config = dict(
    head_dim=64,
    qk_norm=False,
    final_lr_fraction=0.0,
)
Each number is 128 + 24 x the weight over its row's rms, rounded and kept within 0 to 255. Layers, rows and columns count from 0. Numbers have three digits each. The size before them is the row's rms in percent of the matrix's.

# up: layer 3 MLP up, 1280x320, rms 0.0413, rows 973-1015, columns 160-319
# down: layer 3 MLP down (transposed), 1280x320, rms 0.0414, rows 973-1014, columns 160-319
up973 092:126084125139161117111131120087130152153097099123115138149088101111123072114118191118167137137098111123131141108138113140138113162107086152120147088127157118124086075136078153122117106107169149130147143136134160101146147142116114183085134147112135168130122118115164120092083160166106135142138128157092115145132115125153189126104130102133099140133162143072166138149174133149134084138122129152129108127158116113154132158159084136115110129132096116088129161078120165152151104153101161
down973 096:152122127100117138160149131123141100107174134122134098123159155104136152113120152110105150129108108131135122115082169142092125091090161116121131134126094095112173154144154106120148151133103116123118113149110119097162163115096133109146142145136141127140120148147129135112152171112126136114127149083155135112117090134149121131150122156114140140137084141128136104117088100163112084105109140123160154108128145160138101112108171110143097118178154113177130089178144107134150103125105103
up974 099:084141145141184140128113146155152117125112125135131125111107130115073141118110155173134108115141127146135153125131098154110155124154134127142128176143121151147154151117112080145159109123161114120120116159129101082129082097193119107145121117135155128116135116158120140108128112155137109072120131104113138137142067110080084110170131159084101119132159144091096126125195164139097165113135110095137141118137144129089146131154153135117122171103096135136111121144102075192129130141128153
down974 111:149086144127108145107128117116154148121159103119155120137155097170117130133130082137111128120126142151131129164130112112142152146164129101061182132136150095140124145083167136142129184135095098125149142121140141128122156150124139164124136163124115107117112143152124107138103119125076098132163102128105120098091132148175155088102139117105165161085184090154104178112092147143119104131103115162170121111157126119121138122107112148107129143140131128141130127163115150129153132137107146
up975 103:133117158094150140132090147122096105180098129087115145085143072152137150099116103119084104164095118128151131108139134110102113154104119160136110110166131191129084155101130132148125148108158121103136134144126107154116140118147115097098115107146076122100137164137120113100160098146125115144070112119098169121125145135157111133135103124099143120130108139096148122137128155167103143140119128134109106122143104159101106125116134132098107156085142096202144083125158099096111125120112103
down975 106:112156159174124113121128099116144132163114145129093143093182144113130142127118105150130153151130160168133150126149145132103102114153179151145129090113140153127140100121084174191142138145078103115155069125144114167156141169101138094109121107116125094129092146072107118067151123163113088096103123151117145135165135119111120159122125170107146112142135118134137143122120165146093104155128140127146131117116158170116089143133119122108115118142133131091158135109148093131105123108108177
up976 102:110101084111153082155116104124161120112088094128104111129135154107140114114120125131157123118155145149135159120120099117087159111108126069155155056144110149137130113125122121162140169100165114129123122119120107158155138093115093110119106141149149161146097124158160147145088147162075137130099177104126114191130120118125119155130126095089118122096100104092140122130127134087137178145114142132134172141156131158143160130139099105162164159150132137140115103111099138181115128139168096
down976 102:127156166138131164110136160150073125134132141144148134166159117143117140103056093146150142147131075146143144106093158126103122112131108129106134189150078090130160124132101153124169122130114101121106119112118142084153126099122131082120145103134108114135111147137066118110110104109130156173110141127103170136154142092108143119162113164127151124131141136131157132095109131162107106126123129180169137137102172174125138105067113140129087061148155116105102097148137161148131156118159146
up977 099:102135064116126135164095136114139129155103152071108141134127156131172173141201167157123107126149125134105129107155135141052130153104146123107117158118159141131168201162154157105094106122130148151120155153116138142141150120094108134174110164106123078131146150112114086100145144138138133132105134133154143129069097103120191132094102161101115134130124126137105111123125106135115138144118116165094148129119101138131140120171118101133137122148105088079128150142137119131123121095102129
down977 095:112165152121107131138110120122130141166147123169145111104111114157152157093122159110126140125119125119145123097118146128122089137087070135133124165162098139102142140153136123145110088060143126130168107137098117143131124143139100138147109114135134110134118127137118080147161147129100123124131183120155144161144119152161109153167161113112169123105177121160124150112154081112103134128114159123106145108090116112135135118129148065136155123152130098118129094130096092133148121089134136
up978 096:108141145122150161082114101126143140072118145142136106130110124180102109148159101176132107118099128117100109146125126121110095135120098114156143129123129117151110113133130154109151155128163160134145109101154113145066105139111139100153087105113160088127147132111087149161128126099122137101072096148139131143154120107119142135172109165078081126152138134091140161160132110127192082151155117157108128113132122149118135154133149116126155064158105186122141116142118142114166094132149118
down978 095:122137103171129138178149126129121106130110132137143100109144145083123135113121121116127144151131147083145126136075129150169149104173147147104156141118140086140135120156092129158151132116109084112114152154113124118183131163139124155160110112128095145100158100174114120145115140137093186148117149129149134093108096146097139095121161167122162103168154153111161137100153090145110115112137096105151145149154117141106125113167107153142149097119122113150071122123091150126126139155117136
up979 092:163172133175084117128127162162196147123109105121141143124086149116164112111120070183105117129100132176089151150133129130133133155134165130145118140109111155146143150122105113150126099100111150155154105160164126108118101085126136105120150135074105123166126154151128112143112115116115110154117115083140084126105139147127111173122136160121116133134141171110116115121142116148171154101139122117193116093150140137141143145120151139143136107102122149099089153139111146103116163112150106
down979 091:113156083069130117129091078140107162146167111115102134140146130142125056162106168122168146138149128096170162119157120125083099107150100118133121101124119146124114170101145105144140194128140097125110135110112105146095113099135126119152138150155060110116129140129131128098157134139142122193201105181085116113151120154139101092108136154132170131154108161130137129095099178130108135159135127144091122141151159140132137106148122156143125153114115130124164139106154114127144140126124158
up980 101:121134134139109175082133164137143106156107113155086107116144106121153135106116121132144107116109142127096135110121116117118174116116143141164123109106121107153118059092154167143099154139109171115135118112123095125152142087122121111167152131120186132129150134160119101121135199099173108196156126142128109117097134122143104107122154094151197121099103146095131115082142169125076137106131152093145120109175154119102179127105116152135146132091126120139116149123173142112162122177107116
down980 105:135141116102131112121174108107113154132090149160118132126126106120125103139122113170135110152150089138127138131143163135172155092200136128087106147131168189153160160132111133125168165127117098181124120127152121146179155163106122135131124079139109123134099141103154131090126166141101142087156137116113158136117152135097129136121081104118147151154139106123130155133130097129140134137123119129132131111107119083123069122114114135164149138133147128107130123157122147129119109083124101
up981 097:148108131167164081125102150128103099184172162125102134116124123103105078136113117166129142123137137093117152124092149135160126095143078117102116092127117152129126168143109084132118096127160152072127112116131151132096154128125139116100107132037123136117137122158115120168146122110122087084144108104170112143098130125095114129138103142185120144130142128096146134107105129111168134141098126095132120123136135090125167131118158137120175174117132127127117120136126147147130100171105184
down981 092:136153106115128121182141118121127163153145172088092127131168119156119161111122126125115147128137087091157118074112084090088115126123165147121114129110119128151114117126170149108148146107116152145151117150124141109159104128157174079096145099161077104142127130106140167100136133127119135147135133124134121136106134112111139153138142109122138140187126080132111094123127139154109159134134122130123119131139126127096117134115102108145104151187176135121110105075139117087154162139134137
up982 104:113163130094121140118151116107138121111127089110096125130090099112140105128143118140168147146133145143099110157140132152193114149125102147142163088117121136120125161144165110117171160108096166104108125092144121107145120141095101153119104080116166100139121139134121140149119096139130103142133105131135136113174146117097146159164142080142155172142139149120162172114127131078111085134164169132095109124143100171117123088088115114157162155145172134169127108097134120133141126116102116
down982 105:111117082130110105140113133147111146139135117128143154133141127158080120117135157102128139103120127129167129130141123126064106146131086143105109150131105139109138163122162081165120107101124107133124104167082133117092118082148120111121186151077145123130115124128109165125136147126129150143120163097108157159094097085153160113097121160140135111115121136146092120158119185121126165118097119125126116164137124134147180107125100157086099091105143138147109150157118129110150145132133100
up983 099:104139186111103138116102160097137154081160151149101162136089130083136116109124111135104124084124118094151116113131135104151125178109099134126125118130169135163101139137142128138113126129155115136120179190091109124149134151115109146165158126157168135159091095126099139086172100142134093152143129152152094126111117158136117136145142117127128118122103159136104153132128117138139123130117104150087080132145126155168136094159099108164129153135112123140139124160147145112132104104104128
down983 106:100133100134108111119110114137068103123095118095136145156151142108093156129120120136148147149119171116102093150098109149187145081109148144116096103125100117091135107115121139139133089127116136116136098134140123141089090123150172148172160124161123091128127131095118133147137123141107162148080153127158038162144144092146153149105111131136177091118145134113096151153160129077109116131113135110137143152158128128155105148137121111139168137132112110147114172162088100120143149122108103
up984 103:139159118101125142162107146100138152136113136099117135139108154115125084102168134160143129163160162158175104129099132088128097117096112136115184122139097155124149124113123099123133126167116099069121101134149153138105141099112139117138145094115115101132122111098158105136106100106102127155131089135146145189147136155121100127163076123120160118102160137106139167104083113148112102111126126144160107126123148113137114148144179117124115124083106130149154128184078147126123145133167123
down984 103:134099114113091106123139097163108116111123117136101083099152091143129139126105150121096171122062108115082124126142139147118141137129081121122106124130160158122124117132145130086075083097114139166145156144129138088139125127113125154149131076118122181130133137119130107107117126146173154084075178192112085136130107146171147127116144126108135115127097130145127088100107155164180100090124135097134121115144146131147137124128080151113109150124137134094114136101133112139135147160102164
up985 097:139126153144152096160123139127116120112143121146114093109153094148110175134124135131128104153171126140096144185100119112123122148095143129165136134168112154127164137097116086120132109150098102118093135165173148155104114104082088095147115135108144108138096142139114115135131121125139129148144173089132160104125069177150184100121122106106099100126174139085136139122097131170108114104167123153137139152129163138165112123125139082112108169101170143128085121123140132145129113111150165
down985 092:085196137113133121109135114141132138104122122161149132100114132159151132166141108171150116090136121165119135108132146101111163157093138122115132129091161151145123103132111129124120155096154096121136131127152128128140095176142114108067092122140125099120124144150108156137145123106099157118077149122136147124150115122097086117149116178086168167147139139089083112148130114110114107097154141133119140163091127143135129100129142096172121145107091086123148120147124152139135111161152139
up986 097:143103107144115148121077141110095154133119127097148113134083110080161125119124115146116119114125102130136097103109124153124098102158098083152163108054149153095127166148178138146086160108151093094097162161081118135175171086122120152126094094107123102127110100124158132128113118111157080135095131095161091144157095134148128165130127108093141118140121133100133177166153093089115148082084165136144137119122156155119108101143189108128114185138101131113167132112106111139095113156143126
down986 103:114170092124106143138146052106124131106117108136117129108132116081111120103162082106079144134123127122124161148169069139093102115122127131138104102127116150122086156113136108157136130154152148138119117106118172081113131127149128104107105178113160149148162116116116121126119110102109097110149140148158113163096122078146127113138150135110112137140135109097102130112087162157116095099124103152145114136133112081136104118137111147107159074096146130102111111123122164121106136125146141
up987 106:098117154080167151167126180145158138102128128142078128122110096119118106104149173135140114113143134128103139126177124135122120142128110147126149109127117179122173149133128070092101121110106134134142155126088117182113163117085074116093123097082114158086172173150156086131103084167141120138090132137134139089152165120154107165088117150118128098142159122142148127147152156117121121146106112150152140141130104109112129101144172133145140119193128147121129113157061151108111148133124148
down987 105:153170107148083108109101101111147134135128112139111138140098084128100140144140107125092116167166129146153174148159131153143096114122130127133110135115091137126108121111116103133096137088125095122114127140159134142123118144098163082158122102106168173116100139105105181122193139139122154126111128154110091138113160136139083100106152126112111107131132167104145134144138130146157107137128121125135102136094118101095072139137110144138176074123130115126148122104104135181137126159158145
up988 095:127133122131131110117123129155137124146149177132113121140109113095164145121120157132144120123128098132110076160146142152136183134132126157166108128100130115141094111143106104118122148113172105108148119136147093123181098140154134138197112113086148138130138136143128134115109125120146106164092145116124104087130127083169132169067110096139105135147128116094125106118113141120168078142114106156117127118082138127131131118104117125117155126093111138123113148156148117127153127167109179
down988 094:126081158108132142134083143130111141142107128116140130098093090160105068124176110161087098116152135108115147108112096150165123110151132112071148117136138127161111100149168090120160156139098112111141114122155127130109139120132104115135093139152172108134099116131146125116147125124089148121155139155124144144108110126136168154095140151133130165141109138105117163098157104112124170097137102102148132085163109138130108149131149160091109140118195095147141134087134099118128105126168120
up989 100:131084116112115121084119110103108104116124164096149132113132126123116122155159115141166135178132178143133140143134166142147167146122118095100133097136120178114116118131133115127134136146134128108120135126121103123151162139134130126129107153170113135160121115164107132118126166103124118151098182108098177147152148086070146119167139155188122089124160121209110126134109131120092093104117173123126099132114101099156156103136154115139157107133091165140134131128157141131116134077113075
down989 098:153106124096119162158122112114115104163111128116119129140093116129115126124131129158053123125086133105138141114124137110119147100161097139113119117092170124129084144128128102112117111159130114133124073150116167080130100102112148099155114125147132122142113124147125099119126124160108109104150082115160141120122143116138119128130157138072091105104145143087163158122163133099151188127099165130127134169158141141136135180106094148105159112161154108171160134111116139164072143108188107
up990 104:128127089168091092153117107128089129120129099094135127129116123113149092146122143119153137144167089110105144117129145154140145166122138131128153164141091148161162135134145157115083115145162175116133149138057085091081184150107114089131117129108083154160168167147174121151150126125128098128092106073126144111123140097121122139106126125120156100091135105102160089146102125126148125132097109115123137163153172157131124171097152104143123092124090172151120129143124141135134122173150115
down990 102:159149152163121183090143100092151175149125079139130176130129129128112143170108110125119092169107105119105170156155112138087142069143107124131082115108162121104092163115122096119150120109119135155096114108150140105153122170137093116126128139127172079098118143127112144113151116124142111088179143143140110149197110124159131134155140156108119131145089142075104177146162135151131106124122122167134153124124097117123117101099131141123108146122142080121147142130134110126128140117108111
up991 091:159161143131154152120128095095164125108115080108098099149111105132137126110121124094117121129147155112130076114139084117144132105115154137120103156123156139142148093206115153118119095093098132101123104129168130101092061129132138151137117116128151107141123162133140088140178146134126124138136118114129102140183106189134160163130094125088188128138107145108147137140143141112124132111097147148093155135123096139163123148147136098158127136136155180122123127093136140122196114150134092
down991 096:115136164162146147169109142117129113143134164136103128110122138128169151123122122134130118114110125146150151093121115121135178097122147105133045130140108137121112138139115125118172157124204130155120141120134136097155135122146130101194117084101156119105096165092135126079141138107120130139099103137142120070141104143124152123124114094088096129098170094147140108111105087088084119142122117128145138113150159157121109162132104091136134148100195125113120175081119118099152155163119112
up992 100:146119098133126116147139149146187101127114117144114144146127155107115162145143131139148152137089101120117124075105127104131118069141141096155128160122119163102147114097104099199189112084148135086130086103077139136143128118113152131111118107120162149097122162131105112084144150126107103148138133126110116114181071145164080121118111096132109144142109108105126100128124085107108121144085137117151126127156140138140171153166137146133172159138098136133112127134110128142102128135107082
down992 100:141122088111163136159107146128112104151127149138127116133122144123114105132130111079111135116096178132133138139114173120115133108113118134124133096138154148172116121117125116174064131167131133142153090144149104123089128101127175162112207138152106105146156118153120115182101072135095128136088075132122104133131091115139145136107141113140183159101124128138124146127104152108115135109147096105074110118113152185127107118131125141122126131107106109133137120124142155085121137153149136
up993 097:097206140132170151138130118092118132102151117103147144135114157108129174135179139165106163172104133090099102134111139118117123128124091125112122116126130080147119121106108110166162139112134120138130129108150113177159139132120142143109139118109151092131139144085122136112120177133090108161186115098142112139148112160149107114109148135117094177138140092144117094120118165097108120150146150122138106106166142161169109100154126162126066090119121146068111136106174128093118108141110109
down993 092:121061157122121121125126114114120162120131141104109136131138119132186137125111113111158134104132115168141105116123104122171153127146126122146135122146137133111125168093129113074121104110111172081135130189115111137086126056148122122122161143158159105135124133123144111130135151158095105134141122138116123168111161101190153119130113076147098085146159132128133161115134113165125121070107152128153133124119098136073107117145173135130154108149127131140132132183111129127164135180147132
up994 089:104090180097143108118135176077113156116160123107119132133117120125127134158124144147120127079103136199112131132182133110096140145133111132113090166162110128105115139126134158123132149114125124078115120122157151146168120165118150123136175138135133104115169138127097104086100141094132094154107160130128139136130110130109184163103097113137125136143113111138127098116136117133170128105124096164167107094111158098146129146142114119137141142149126111121110106156107164143066151136133097
down994 103:120135080133107104143101138159131130094135184122111138108151135105132089127089111143121130115137161154127110169083129124163066133093146129101121119134169110160154113132137092113160113151118100139145104124117075136137127114108109094122121159124111116096140132160151148143140123119089143146129127069144129130134145123179135078108166128141102125163189150153127109115070118138129143099143122111119162169127111118136091136126139123116117103146131156126147101158151138116122104095155150
up995 108:152086096132160169141115119117171113160124123104143163102109107113149155120107104114155128098114113128108120137119111102105131124169147127134102104105091120117138181182155111119117157124098133126131142122163126060069104139102128105124170125168133109123167161126139160145128148092139179089111116120116046128120107120064127139141123154130156170134136126138134101117148091092167100152104152161164097127118130141129127141099110120113120126175161145122137172189135150121104120152109150
down995 113:127137105103147148091097115129143111142128094133075151142149145133139122163052152116120118106158141122147098116167120099104127124134142086149088101118170123142145098113108156137166138141089139115146128121132081161102108122107108120150129125143082113118159128136165087169137139129177127180097117121101149091165121092099109129104107148105098151093123088136137132152111142136176120092137119149118113139134164082101124104138111114115081139116142157087096124130136122135118127150144143
up996 095:133132130094083142121126146107116149102142144148107106109149131109105158125142062148133121140094170107074120135117138107112136123139097087156152114128149091139113125136182132149136088110127120132137157188117112126129129143113126152100092153108139143139156098145116108148138129109108145141123106125127129077139140112104102150142109147204168153125110112154112122106127116127142129114138107119140116112113168121129118117136135143120120125174123129164070107121115128094138103127152141
down996 104:109131088115147124135073123114127131159096109118118126137154156117160128120168132153084133128127092115137162170130104175128158149110154119103133119119094151150118133167109137137149152163159119125099095105162098160131151123089129121151119096127145125121145121119156156116110130132110095117150099110090132159111131115133164079077148110138140140141092164130128091168130153108134076142138143149144087120106111142140161032119111167126112136109142110117121134127099139112126118133099163
up997 101:135134141102101131105121142132159198091112136157128152154163132122165129141113172189139130152120122132149110133114100136165151137153139119096090142115136156140101098134122158114130119117135149129148159105114146104112156123096145170114124106124148122118131135120113093117150144161147099112121087125131142089130176125137136146075168151101143095113091116157110108165120108102170152118133118120173104143151159111123159116137109098136151101153166153092129108153123149096169130101074091
down997 097:123089128147143143146130090104097145160167101154120106107145138146116130148153148115120118142152109117127171160143134112115155108114122140135116117178158108147113127140151133132078129099124124131140099125126136155188085114121113147128125163130119152162140098125152105119102096122111126118123144134177083126089134143122093138130100115097150127135143160110115152075163147132098054106143115153096170111133070127137104122145090145167088172132151085113130096080131116105132132148143117
up998 100:098130104105075125118162141117126158112086160116102119144144123136142124104141131135146139135100117092105158137121112143132131105158126132147097126134135124192109155106127098115115123129176128067120153124110125141102084131123086147110114096093126120122121118116105104170136107119116126101158120137098119157099110140174105120136087131190142130163107114128105119121112083127114157138175102124133150098101119125145144155116157167098102119109137151137101116151083130167148104128092132
down998 098:158144102120134140150114141126161140106128123092097165069132102133102087136138181095136161072120139103128155154135117134123142141100135148099154106139168115107126111144158154168082106125106109130122116135117122137162138083118129123102135152143112150120118138112139131154131125114112097141161136138099137155118152149082123160089184108100103102077099136116172120122096143139127114174105132142119107126138171087147114108128128159136124087144120157144114165192140161168137175115130088
up999 093:129092081111165121144174106132132118110144136098105149119138141079163135128143144102099149160132125107103136132095098102123113155097122113140100133151166130114092145150138136154119111146119111114147147159118141138095132137113139088142129112098105129166123112150142100127095120119140101092140101144127154112088147091132135113113133137146088154155166130131119135090127129094101105078149160129105128129131115154149113142097136178140168173107125135177104092107107144105125130138114140
down999 096:148148092125119120091117148115108127114094111208114120140116088147097147118100144144185125117157133145124118104151158149127134093138142165144137111111131141136129104129112124106123142131181116126129073112126148107140135129145105163137138128134145110111130103171132125105115130155141109139123096110144148152135099150124102136101118117148133122083125144113153137129135120151177133180131093139123104158137087101119152130159116140134088117145135133079169095156120120123157124154121092
up1000 100:109111120117103134135111091064137150157130129147160127138134097120130126120125164155123135116125116137152131168116123131146084144119135095175098131151136132107060144130133097164122151162138126100109096145149113116103129103137114103104194160150149110122111132117140096093116176141104149096103150130086123167096135157068165145128154105143136137175141125136108137180107128121164136169093086140097175087153153125164143150159106120094101127170102110108136112115111143150101144122075124
down1000 099:106098132132164147067114115168113118124133142142116182108117161108115121121163119098120129120123138123122155150119112154127167100164114149099090095131127135116112138146174152127149133102134062134176154136120129143107179147112111155136048078129097142104112144104111118129113101132141160155156150112125193135174128110159133114117106138167109129137125148142116143122117144127122174116126129129147136156124139043164145157117146160150139146111135106124092142143113099129119130200127093
up1001 102:149167077121132076106115153132131103091114150167144145111144142127128117117106110090112096128154120124107138083092120144172144108145098090150169114113136109146094096124119144158092099139121125135153125139155089105135157115087140132079137165138162163162114153138139126123110139134148137138150092124153133135113180169115105149134112149099149121144133126161135137128132082141093067115141144145132128141160099138131109127123119128072112119120124125102130164076113160113117127143130130
down1001 098:122150115110136116135113127102156132116066109156132150094109152143188131140135157111109145108097121156170097155157110117094135119117129134150077166112101100106189130141072033105110168123160136145129131166127110131123113132155153175146101127114137129145123082175161144167142137095137129101166113105121140115122128096150117118138110100145101115118140148153128150152175143089148142135188128128142181118091133088150141125121114128146106129111120108152093106128131160145153118136158126
up1002 104:146083108149146104100109093137175094158136121131168135094120131081144116130119135124119156121119104086133126126077129114161089106136075100112103147140109109102126154108094140123105136193109138120103105114169105100151134107174130141156166157151107132061135117113129153155146131154102126129140122121083146165098106114136141128149147154148153108080132155120103136182131115159140098099118145144121165137055196127105110139122117180101142151148146152102093134136130151146126128107127133
down1002 126:137123092137140121104117092147160137147148131094104150149162130113128113120120134094182130125142157086124131132119154149108115125149111092107098092141154114123183129143139175134155116113151120147127148118126130146112129153155082145121105108119169131137122104086124152136106148155133107138075084098118141125136147159133105134108090155083138122087173139100116123138148087148120133107085136123096108161150144179127156119139131098085086136117086141169109188118096156123136089114135112
up1003 103:104092154102119101159153112056124144121082108110133126153112127139135104142108124121094118134181135154096097099101127114112156139137165099126103123136123126101138111152132140147115143109132161139121120154163177110103129101156118155108123146194141121101137146151118127148136112127121107110159100141127145101111146146110124167139085149167122164115148135141154133082159107130150079116077121142090112103141127112129121139134154116093136095114140123159117120109137160089115146132167144
down1003 096:102143126138107099083127124149142088131152166147090110098158160110127121157112170155089101162115140155101124144124128142145111104114063120164142118123137138127126111136117122148072128103127102154134161135119111126157114177157166149109123085101064127131108152128115142129125119121141145112127107161131119101112133135131132139132135132156130116136117121155082143130109152118131108108118106136154162149123130159121126219156132076145112098153093136116110145112138100172174144172111121
up1004 095:162124151114110123118143196120167105110083161146163133102112117149112153106124101123126123171160146114105132134146098142096150123135127170121142178146126127123162154125130153136117108152147113132089123159134172127174142130123133167139094164137109126153119091122148128128124122085118150139065145113139162148123139139122145133105146158109158088110150136108079108123139144149115160100136139123146128102156158110127132121110142121132076164115108118121123128107156118136132093128111127
down1004 099:141154090123155103138111107117150141125095111153129149111113125129109136119092139097125113097085132142126154104112152160120107166126108145090186105123161073094113126132166117142108128133114117143153184137136139144126112116120163116108147102118152089130206155107163149132113142101156098124142114149117133146123118166150116115107142127090107142153105107100126134157094130125103135142145110112121174149156094149131123117154074149142166107134146132104099164161072131112126149108134112
up1005 095:152146120113145128102094128112142148104142120128154096088103097146117134118127131095154124139120145114105155114115141123134118124138102180165128134145093142137109138103132132144108128117125123132144114100134109146141188123106138117132111139121090137124116144109106128172152110158096129135079203096112141115100170134123160139118097116158149128134148080141088094147174176154168127145149155108114088129158116160154122132077128088153164122110144134148116133151146110131092109107145132
down1005 101:101143112119114141170087157165088135126111107090141138126198087134138131106125193163102146159124084127148141120105137117073107116182106127101135118106134147112109139120136129104186180138128118090104108130139146108101122111170126106119140102121128120147118088141169155122125115121134142147083150134156164163163112126143108095101152148148077079121140131129177165126102151155137139113119103151155180086142115107124127143168103121143101160121106136117138133130129101126180132150109117
up1006 102:149138164139151152089087114127123131093159135089155116126136131130104114121123160159137113151129128080122135111137125108118098111179143127104160146110134130158152196124119135101119102113107143137111094094134120146112119078129163119173099133133112137090106113108134109128133147170094105148156117111149134167106094125168104132140119113157108082099110180144111171075126157107176097134124170117105130118087137148148154095124123073129186117108152115150128151096113133107168113112116088
down1006 098:145118129153172132118140133117147083153081136151093110119144129097140116143094098123130116170104155195162141134139164168131110094123107111135119081114116122115132115143138113122109107136136094112096135147116119160116123136074099130120129135082177101138145126156096107159150108139099161144076110161138139126170165161074117151142115118083172152149172135158143136109111083137110206112087112162127093123133115114106113143117150155139096105104119116116095109143157122118126133112117173
up1007 110:179143090112151143114127162132147169114156155135106090122129131116134108094153101135109121124124108150115120135114147155119128158132102135146143119120113127143145151140113120128125128118126097130097126126124105175141149106138146131066090093199154092120131107123151115159124132139140102103119077135154152155110116150174152178124118073086113084144091116131092147155121140131162101107119112134112149144115123126118135114115134135099138158076132098124157128135138163128126132147172109
down1007 109:072093161127116080105163132129137134116138090090100150141120130165153109143165131142122149155157171117100167138114122166122169133103128132144130126118109137117134156103114123156164152135148143149143111140089128098107080123092121174158104152070094117126144157144099157138146115161105141111155098117087139132062150085144121114103124161123126168142132118115195097126108126147075128121152119084146147123116112138152132130088072132119110096132130152141116144162100121136172118110154103
up1008 100:133130137174130157111103114157135102145090108152106135140133139105130127112126148148136139127147082089103141123110131095112117145138125126157119155219112146140121119103061179104136151163139136125133149141105178139095134050106109096123142145089105084169129088142132106101155161133128158094116131124097137169103068131162140126096122148147133153189121139134110124121118120122125095121089098134117120140104136110181114115113155158150137163125146115138102120140110099102130095140122159
down1008 098:133124096150126164166164149099117104135159110099168150169156155132099093112134064154111150143140154143102140141115114118107108101098173162136181120100131146094142136120158102140129124095076134103118123155117124155105128142115087123128130094166167152167106133105120124094113130118169155128134121109165104126136164117155106127136088149165141143101175177147112108125126115122144139131114147100099139103097152102114100180101117112114176118140140159091152136196108140137135166172129102
up1009 094:118128164132144093161144132138123147093137152136104139090114099153144107132176102128107151085159116146142080085106139124152121167096142120116108116097076125162148135108092105139131137136128142145186148118137108108127126106105089136108130159118139171094152162143142106102121141144130120106142095141136091135092150115142140111162121157123147106175126100117115140095132131129070105148139115091157152118155117159128156133105110148098134111110118105131111115138208126092147165146100100
down1009 090:097143076091135090172117129135141134123101131101078149117152162142098116124098129128130112137117106153158155171118137139146100111110103129169124161152156154105092136144156118089121115098120109099131131140097098122131138143119168109187127122098139139178126147126124144113064053112150144130087168143098088141152153112139118110144118141099105150155202155115091137150144100137129126141145061155078143127120152087106067138110067148137083134095199132104108119133128134171095149125125119
up1010 106:134117085139128141146111160144087133140087136108110147101132134107127144141144083125101097089122120123098109144135158131142113107123113072138135189060160139153147116094097108105123102108112130059109167153096103132147122103162173155097151141117130136113159073176132149112120117141147141116152127194119170102149083143133101145084149191104118116114162102113098135136148188097148172122137113120136135121169148121097103110124125178138135159143116162127147103130130117113083124137145108
down1010 111:134102153153127104156123088148170094110130166091155084151116125135107097168119123143181164126120130167130107148112136157138129123185117154140123091129129145117080129130117123162088103141119124120155109101121114114171083146131142113103107123141137108099098139114166096104134169105124150113105113121123110094142101134111190116144156086145170141104152140100104119116051170109138129145102119120134073094122130146112128149140121127106136103173138127141117095157134152127116141141137111
up1011 100:144126136134120150112106104118153086141097084129168115122120107083043154074170101133148119092134134117139116113134121131112135123155141160132138103146103111117100149157105144134142154117140075137166156117112122126108135133140123158119162147129113096149109140121094115117129121113118087117131133113111136153134084148066115148118118142113105138142145105148102147178156120123177116105096085122122141147110114130119137124116134130105144146090128130164121179117090054155132113095120137
down1011 091:118112111145126067138154200128073115110115108158123130126130136123114107146106166142085117117098141132126089128130131178101152128112135057098122154151107149124124137129171142108077125119122145116156129143058123141144139106102125106169140122109126137125148131135164176129152101136103145154155126111127100163133117089067117098124155066105164131115149092116166098138107107119131141124140145145149121149123108161107113124170126127130106117152151113100125121151146126107093168139149124
up1012 099:153129105119117117089160131098148157140174146134118151125109123169097134138145165156115119134085146115100128098146092130126125114113099080150118107158123107158134124142151143173139119154102187096101162079129109079158142130123143126130109147134126159133148162102113090139138171104169148091148124172075132129117147095137112087121105114097124161149124166139137127180077085112143135105138139153134170112132125119138114111153094150124153113126119121037136149148127174085119145137109154
down1012 097:127116134171125164133086152148103152095119133135100158108146103171147098129125083139170108136131160106098094121162080091105132150146151149144131142184077160080124157179110147135129129084137056173123106160106103165101119164119082077151120104110122159127111134137121138148132100134131112125115087140148129136174138153130121126145102145145118122115140129105125130101104115133138096146110097107126100137103089179117142108120128149126130119131144105113116127105130084146171165139135107
up1013 069:123120103102112148105148136138172155116145124186114124115130149145132150132151133142133139081104110157132126098080123133081132118096150111151137096140143098111140145143162133153134086144127159066073113146143142152113086128134094122138114129108120109136176118124148133104142157122133128117109124090094118108108104105069108172166090165150111147130159115144113118100178122093136107150097119147091095140135125130114105097088088121152121191171147114136117116131125104128143119163122135
down1013 080:119119150094140120101091110079156133147111100109120153134134124107116135090127099103084102139136152125101164136141124118158155105162136116122103086134109178145097158104130082126121150130126093150094147144142121115089143133095114135124109107116150117157149114145139087161183114110141107140110117151127147138152102145152145113141139134091164112131098116177134163128120137181091125143104142131166149138131165087134163083150158158116157118127131117141113154101123153108122153122130129
up1014 103:172147170098150136108086132127121102133123119086112133124152151166144149111097133181144124138123098170171140139078162075118114166109124098130109098104133120148136126153119121121123099072164149077130140105120147119094127154094116120113142140162127100146144098102149120131122161156096106159132149116129133148139134132151120177102181141093138156170165114095177126105100097159174149137135137100154118145157126152106085113125141164163131114101103104144121131116111145114149133095145164
down1014 107:150131123117115138155163124138113131128142097135131094105108126102141104109162186117110131132145158122140105128127098171168088148152155151149118113142185087107140087150122108146183155127139135107093146128110118125124115110155121141153156146167129150118075117139133140157127123113129094127145090150094144130114133103129108075161154155132143110096122092131114122119115152112113161129133161135113142102110108151135175113156136118086149120143154089106121132123093120098113143162152117
up1015 097:157082134113132099117143118119124151126173099139099138127186103091115089125112126110113124118143156149129118152127135130105114119122160106076114127106148089122138178160133097126134087155153114130157061119110148115119144158129141131114144101138131129089137109127182128119114143136130126126076185132165095107168124123156127154130178133115114141140064146160115120157174133160107145157100149123127160138132102151088089150100109092163150110119176110141081131099135139099124126093124165